From a checkpoint of a small transformer trained on Wikipedia.
Size: 13 layers, width 96, 2 heads of 32, MLP 256 ReGLU, vocabulary 5186, 2.29M parameters.
Training: a variant of Adam for these matrices, 115M tokens, 7032 steps.
Each number is 128 + 32 x the weight over its row's rms, rounded and kept within 0 to 255. Layers, rows and columns count from 0. Numbers have three digits each. The size before them is the row's rms in percent of the matrix's.

# layer 5 MLP gate, 256x96, rms 0.144, rows 170-192, columns 0-95
096:055135093116131119131099082076146125131100160134184118079147125063124107154135127098124098110156076141119159055116132096135120091145138164122138145124116114115165128127123135074176030063184139131129125160118159122186144091158115145171154097066087101106094115153181093106077114096125172129
104:121100184168075049155126128127079104117169166126110154137174110056123145108141145061142107075109188116129181113150167093147104147146114134148137178114120062102119133080136095170169072115107097145158123109113037114146082143095142169145090102081100124122112109127127143128104086111159129157
109:123082120126209150156128120092101141099142117136153107176145107098156149148152123137191103096133189101160123019136176114164045184137105148139133123088167112118109150166113082083102131132100111186132121162138119136099151141119135126102109050104105121163142129173134140052094115161144110131
110:162135124163136123135150104141092119099147141144099132114147103153149122158169146141194096120154138024106128107149098158176162192133164121117192151109156152122143171129125044076124139109154126170146158088104140083124109117117088143136166096160174120147125131112113133076101156092208212165
103:106120138123113178145140143138156117164130142091126103082116148110173118159109139119111072180147139155113235111132190101132061136099119157050141109129104129132101176079162147159127092133054036096128086174148137138154174141130144120175110115118124088157125149187112121120086104128105161140
105:155154090113125150176122208126163139126095159061185072134127074053134158138141129137200105102152131109119182127190121113135086183130166094076118134113088126148157165093099162099085086097110100079170111110109112080115167109124111114113144162119122103126140111120130156115125052089149101148
098:090152173179133194161156101084123099095110138127153180111126101107119084117158149111152097138140131165113099112109097120142163111111133186092141169134155164082177107141144111102138155106172108160176107142073202099077159173085072124104173120131100120151093134151125180039118107125165165164
102:191135138129101195182105138095135134099180127140111151164153141092183148110098099110093104138114121119103159113110175160198095129136168168162095138064163138128094131123079132106074100083061084197095107140115122162138141143148149146159143070107198137163128082071165115112115112121135104155
102:073157128127111156150107112078160136084171190093164109109113145153145067134181090164232121183145093100087118126147162134140099098174181135096128143127089085158129172107136114117106102102127078116112129185119135101091152124145107154199133163158077128155167109137132160069078105125137113129
102:125193081160159146119125112065158155110113127085186104076112129097176182198139107102158093137154090160182132133117124139174106121144133135095121160108114098143119111135183140140154090107086122125225115112104138095099096137101131086075151110136138120147083084099108207070140125127156148173
101:128161138093135173122108115107142066118129155144126124121138103066162110153158096148135079125158118170101154078102116151166083163132141208098139163129187165060158132161107118144133144125129111100144123160127089090071100166080133111131090136108168127171034088069152170073151114148100169148
087:116107128137104110093142119131100103136106131170131185167150102119119098108147083132187095175163126166135102130111144073147102087182145164133161120043144138114151131177106084147136066117192083076103143117132127126123133162074132093164077087152091113163134083197138163074084154147177159152
104:098143097171162113141099147153112075128147162107191151103172170123158156155111101106157122103147171142125145123091113092164107160118145159134198177167139122183118160116123064078151103126092044158116115092119186100099108167168132103129133083120098053115123120146150087104091155093124060156
104:116146138109116152166148167160149120079161120086179160120104136046196128165160092141154088120178132152099168134156124147146135148163120122120146117153109121091154198120134168122131106173114085077184133223178109117067178152100132104135127148094151106192148129138169095117140077171143139125
103:166177097166141197167150151088041085159145125106080135103162158117142158127148127158144110152197145108076135081103146155169111161167155108154164211152134140131138133148088075153152111078124117141134162125144182115094095155171107183144147097113169139178105084089122104159119115143108102108
098:125161130175133140178067094152139109104147137148217104128135160081131115119172103089138109158132101132141139099158124086117104130173092128141112148087128079107112139174154140166114096148130072162176134219153139066156158165085121133132156173061128137117160132132127160086076125074151133199
106:168128119131113105195139117093135063103134095126109119067128158133212156154132154161154127084137127165096156144067150145132177135135103143144175120153104088182183165112128095121193098119180095129131140107155122089111084142098118098096168125152094100055096036117137102130108080138136151118
105:164166121090110140157135159118141135058132183129208130113131157116124151111116144186153101143151139177179161168162149177149170181077149088141136135077139123175096171086159125116070090084099088183115113139156109126119186164112116104159122157053160119141077116128136162095085140135095115135
102:163201178145108136133112112172134115110142105119093146105094120094136114113131175141122101133168115133160146092155123067151137149167168204073163135140148144167153194132092102152122127145113121158149094118084149095035067161109103134083171183129059076137102127119145143148129130088196139137
101:130156116146149131119124075073107140069177110094115101132133100096131137108134119154179120121141190128158107090087099138226109205128139153170123115132148117151126126132071111102073104155075031076169151101139097144122108097112080127170141158108182102105103100107127075176139116128127148135
100:130159170132095186167146137090148132096158128116119110072159141034142172108112105101084074069159156145101124123178158137153115103145127130098138147090186129083125156102168113102153135105088085104145169073112131087055157135108148133108105087163155091173059069149125172110119107139145131115
101:134185140124150108209117117160123136109110153193164174152104164093144168162102119128146127114173184153128147076123200171145134117111119169105178105153147070124124094130174149133121082131072075127210112127135117121156119147166116114143151161124191072180128110128178156143125061119128121147
094:150181048120109143198112174112172133119137150127169103120186139126165155119145116102095133155197149127139181103123115142182122096106106116097143122115103112061194170083139096078120058060107092094164121137110182115118172096103155121123137068113133091143135103125161154105116082101131150138
# layer 5 MLP up, 256x96, rms 0.149, rows 170-192, columns 0-95
091:172056174150097134135185137165155102088129146116165143109082153161142162097051142140164123117108150094137072097142127180122124191142113048136176138131096103110126102121104115167113145203039112132154170073131137133107129128146126119109133149171160183105144099111112127127189099153101109122
105:119138189123126114107127113137157088133132208112169173156093114120101114111129113134083125060132097149152166067109132127109103127143085122141128122112113085063164095132103164122214134040143150105140165095168161182111125129103204112108110112116097143114101151053140106138129187172122099106
113:192099128119132165095116157131089134122141086132086068161148085143146161145164128113127105117129167157165123125167164124138104194176126175117102105168112140142106155128052069103106141139081099176118111142181074109152069130127161157146094148052118163175112126123086123141084126197079107157
111:087141147138125183178115146099122083119163071140108105128119188140112114142195140083107092113137191129155097135193111121132152152103153155118147122123135084120188189123171132126089131110150125191145100169125131087098135163134097113180128147230098072137092111189149112106125117094112161175
100:124137148141134088149110073200102130120142076149085126178104154153121129162064108074111202115149150124103062129037107170147116099148128172183141113096095104119148122112144171094173176154086141144138103089121140101110192172151137192142137150123142153123129101111149118122117119062160089114
106:138172125156135176162097103202109138126093148175036117163100124089168100166118125151068169157142065140088065165138112120132150108170139174150099071108134155140095140126141138111123109147108128141128128124149017078146163152110153113141120120168138138134138126087079154091090139075108152129
085:107173121139117145168102233112123143134096141121164127128095096083117099088175162121146121086143129090135139083177117057095126107112109153100145165179130189149148102186096098121144196105137156176148144101134184119090085204134068121095186125151103167130115132108092110098129128110132118144
096:100099082126186087106154077115088103128165181188100103135141134131105144081108100177148096120110178087136104129101098117059181191110152160131147136168171109161154167055121077118127144127123136139192153121153125131129056147089094133076143150070101142094132109116168101176149148139103128122
100:179088138123098151153111202156123131163157095132104103168137144122147100163113145163159114131138137200112160109106109094148106129120209095115159138158198184155116131146172166080129172171054160100102103110108097139123112157105102111098158104117096093104154125146146151186120154127118031091
104:157124099079148131137175058082150138123101116098142126098097153093191127204153127129098116129116061166147157153148150131138152113133099093147157075141093100116135124149133174144218101172108076078204119135140195156165152102170121064091113127158092126157123109115139158140163105142135095144
100:105089144135129154127153181146104137169119132123089070198126119223132142133205179108181126132071178128104041190161156104124153123113084096157089103155101103163105159164140095122122111129138133166143131102145153128123162110121105144142183116168107102147156132172084096149063144137102134132
073:156135118110132170180152126094169169113142111145152121121128235129166148174121141192074128127133124129121155108114064177094157135079125088124080092192085146141121107073183103096135154176109139157123085151081119161126152088146105140093166168063145111105127170089151101127158132094152143107
131:119087097181118108139142078161148096146099122092161129131135150164135154104085138143162136107082140139151116114093102083135116157100119170171171151161089157170076121090138060061157130155106038120096119069076161089147092169175117074106169063128114099106142117108171094127112146145115092124
113:138133156085154128125119159163161131159153150133163128136092149077110141124181134159134134062197141133123111129136148151116068099135078162123115147138127125111132228163134172187111117157092139100157157151191107110051219120149119118149117183068165157154119179128123128124125132129185095136
099:104093101108068047163087071148151165100129073150147128101113123096170093103104099129175187149105159142131144168118157119106169162141107100144109078133088122129138095049109175098119128181139120117153079115094060128185176104126124109152114158115096140128116158113117063118079121077158145146
095:161116116085126088140104113164146141088152102123186166067124109127122144130078149052117096114104102117140153072101096094098122110171103124074150175105159052132118187191145111142152132087176128153105179122133163134125160110134128167098170149137130163151155132098118161076122196075155193131
094:137111126190167117137143101146158153109165075081151155093079092167072155060102136125192077098115175135139114136116167081171119098124168142125172139141147137180074100093139137202092115176090113175163167132131124126151122143185143156161120162142086173104146093147098094103104150141080142111
098:163165126110104149158141139164111137122103106179086084124099170119145091126119143126144160149130120155121182087134123157127122157163166103145181138088167140119080112109165121137103147140113101135072115126167115196170201071142065154142036111070097100164135133123140191179067155152132084128
098:155154157141141134184128175121146151142163134175045112152139085197079125127116110123118127168134094157090110147174139194115168123085179146174112113135149174122128135072155111100132102131104105123108077133110207116082115188139093126172140121130157116119074112146123183171100150076111081175
095:112132117073159067154169122129098125151190110107164142140091085073124119129086144058135139088088168096145162133143125100064093149134120113104144139147193130142121088070138193087144146099179143126115144162138150136202136143152126153111173156134104160099128105115108169100093172097069110056
100:114124154073092144107134124146155135082133120128092089093144126121138108106166148144119107150156143134117091115158157127153115048165138145197105099078138151181143125113190143108134130105057087111080105118079031088076149151119155199109079101156206095147113117132095167133139124146156125107
119:126145145127105166054100200105107103116169156130130056089159154141118081124164091119115101128125071127080115191127038087130124141117115146113090119121150120092126195151072109126114205075163145121105117157156122161114135125100109142114105095086110116136164152129141114087130209101091141160
113:134131078128096150176107152063174163144104113091101076108206077139109100074134148145067113172098160075140130172131077197112139128078093064119115093106097139105169138089153081086130093122116128071107136130101175156137128087109093128146124138121078151111144180123138108091131119161142153098
# layer 5 MLP down (transposed), 256x96, rms 0.137, rows 170-191, columns 0-95
095:106122136133129141100151138155159179106143137133091150164095202105153071128103109184122142154182143093162207132091146156167106134127103084129139125092137098161143129167094221113123154141097107110147147149173109109089141110121088085130150098091123037108164094115155195093072103156143147129
102:127141198107130106079164134115159158176135092182130181140105163099071091160109130128103089179126127076153164137125156129107158136121099158154148157092085126145096065099079124124111147162145143174097119085055105093109127090149129182113162063171102168146079095163089131105111114175121094162
114:126094113093156152132145173113145097086195115134117134164120102139109055114095099140099186114133128075197186144154115134178161111157138122119156115111151094171121139137083053124082196130111100111139116166133135138119135120066120113119132114113100050091114105092150118094167146101195059160
112:124153136107126153097110051162129113085115078167041109116173097089131138163118144097096103120155097126105097152146102128113140172145091121101151093139054111103154101102154126112124161117176081113139133137177173152108079132179100099137161088154085084148187168157073069100187110114126128091
103:110143122108167141084186169152158148176121140085099090080096155100136147121090151128143127192143161098147169123107126142139061123078143164130065151159182139191160152103062111130133135155126102173161165164147134124109136130086081169156130066115066113160165170135090075176132159144103118117
106:118115155088114169114174134249144130133132192167127160102002122106093105112102159071103140138107161125118120112087189133152126203139121150130127109105126129124074154107125101083089115146097089073141137107152108136103182152095111115143168101100128133122124125132136113098155107169149123116
092:107100111119124137113105129133090142110147102143164069127156114141157127160143146118126128140077103187160074132156128120167162174072161109145142111048190188050190097150169085164098183121092156164117158126128094122135128167062179085107114124168114146103113107155130117169134119115098126058
102:118126124182153116080145097148137100088061112133120072109113115130107141154121139172169145182104120123112174112134091106119111102108136143050122143112167177186137144167152137128127129162115114161129112196184167082121088178060152115116116187141079048142128087109128089113094164119114191143
102:149108121150106167097119135148191113096106124089102086087111156099128165092149119178161125116198144114142061131102065155155102090097122127145102133107158098144115119120165127102077064129035066153154084117155108124116092127111147141165060104118162069168126164108125131136088159181109166142
099:100089148152100117141084110143110096082065121116139127108147138114127143197071158161146053138062077117113144091169156123094189139107140095091128135175157132113102165098133142109114125109097080106192116178142122088187076141140117106152084103124195098134117171111169122146149126060093145150
105:103145146160045123085116126096137111124124173104138066143092136144078126109162148076123200153104104132166110131157121103123136077139122131122079125161135119159073114161134140141145125079102173085191145142160155117112216116084097094174188089139099165135125106107198105096087159138172112121
084:119111111196223129151125114144121151149109138110151160101125123112188131123076081140144149098080126176136162096052167136068106125107125118145100187131138073104114123151156124083091164112107145075111092119154155129200128134145175139100102115101095069153078141095158163180125134173117156166
109:078097162115147102112120123151144077143087134157172124180097167136156115163149223150100114165093124144109083200137132077135174155114110130171152139160137141175115112150090142122154070164088111073102094078102133176114106168140108139138081140162100074166120117094121110101118062164098158165
110:148148189083109097129162137210138094159169117121110128137063136149133167075156119110089144158181153146094166155078124170097132141135137151131143113142153117123097129195147118092070164147158115090159178083095079169172126149108155085129181111140140109094116085176082095167135139192148124093
105:087116160100086118069087137141145129168100141120070111092117075088112143134061159136121114038105096121132131126148136093146157113116163139120139109145147165100160164185162173165166150167080144169112225118131107119133171145100179118094102195141074117159139124159127102128079132122147169105
096:167104134155116087126140057162174147138110171168140133112151148162110117131106165176166092139111061130202198127101140127116129122134104117088183169118117090178118120079112085119143099190107122143154124092090122127107091091094145110126148165113136152063161131111118187102194139171097126059
096:105121044087127151121073135100103108174135149171144180128133120036133212146183111157144127158105136178118163094168125097125037169131112093150143177108131122144118146091158126118147104129114137126128138186087169089112151116152099142130182118135124136144160160093159160133187153104087096109
105:134092100098039145175157073200108167112116112155151109168153193100116123124130115120146172128116140168132131180152144188158151177094145154140166163104112164100102155092166108117135128104070119150096160170112111172106122130151147153140102116103059051156132134173101123163110127185087106153
107:155161183174131109170102141117180089110158129155079078121129118143112075139206103129082128095146112135136130161141152137120166149105156136097142144114091151211115110100152109102113080051111163084122174104150107110119184103107099146129132133128062095166104111156117141192054146094129113073
098:157146144115107134116185156173138121140145156097129134144143133137200059096146115109153096150183137151130145172071145140148090123093133125154137177112111101143171200077066101099110083154059055142141067111123110068136090158113145126151116135135143103113153147107111121187082110191177110145
099:094147115103110149170148160152120168126137152117117129110130143164126105100139139171147138130129120089064092143080150132085140102095150116141150180160119134167116116124141167180093128071115138142137063085118063135124126104124139098145151110090096199137071059174045142150177197101114207145
106:095064119115166113102185127072094108168074067130129115136187128132142160109089162195121169154115137127148125098112118186125125134127106112124126161127103144142151152103051058131178212112129107181128149128114116138173118114061143150137117146154115171127085096062162094131114155130126150072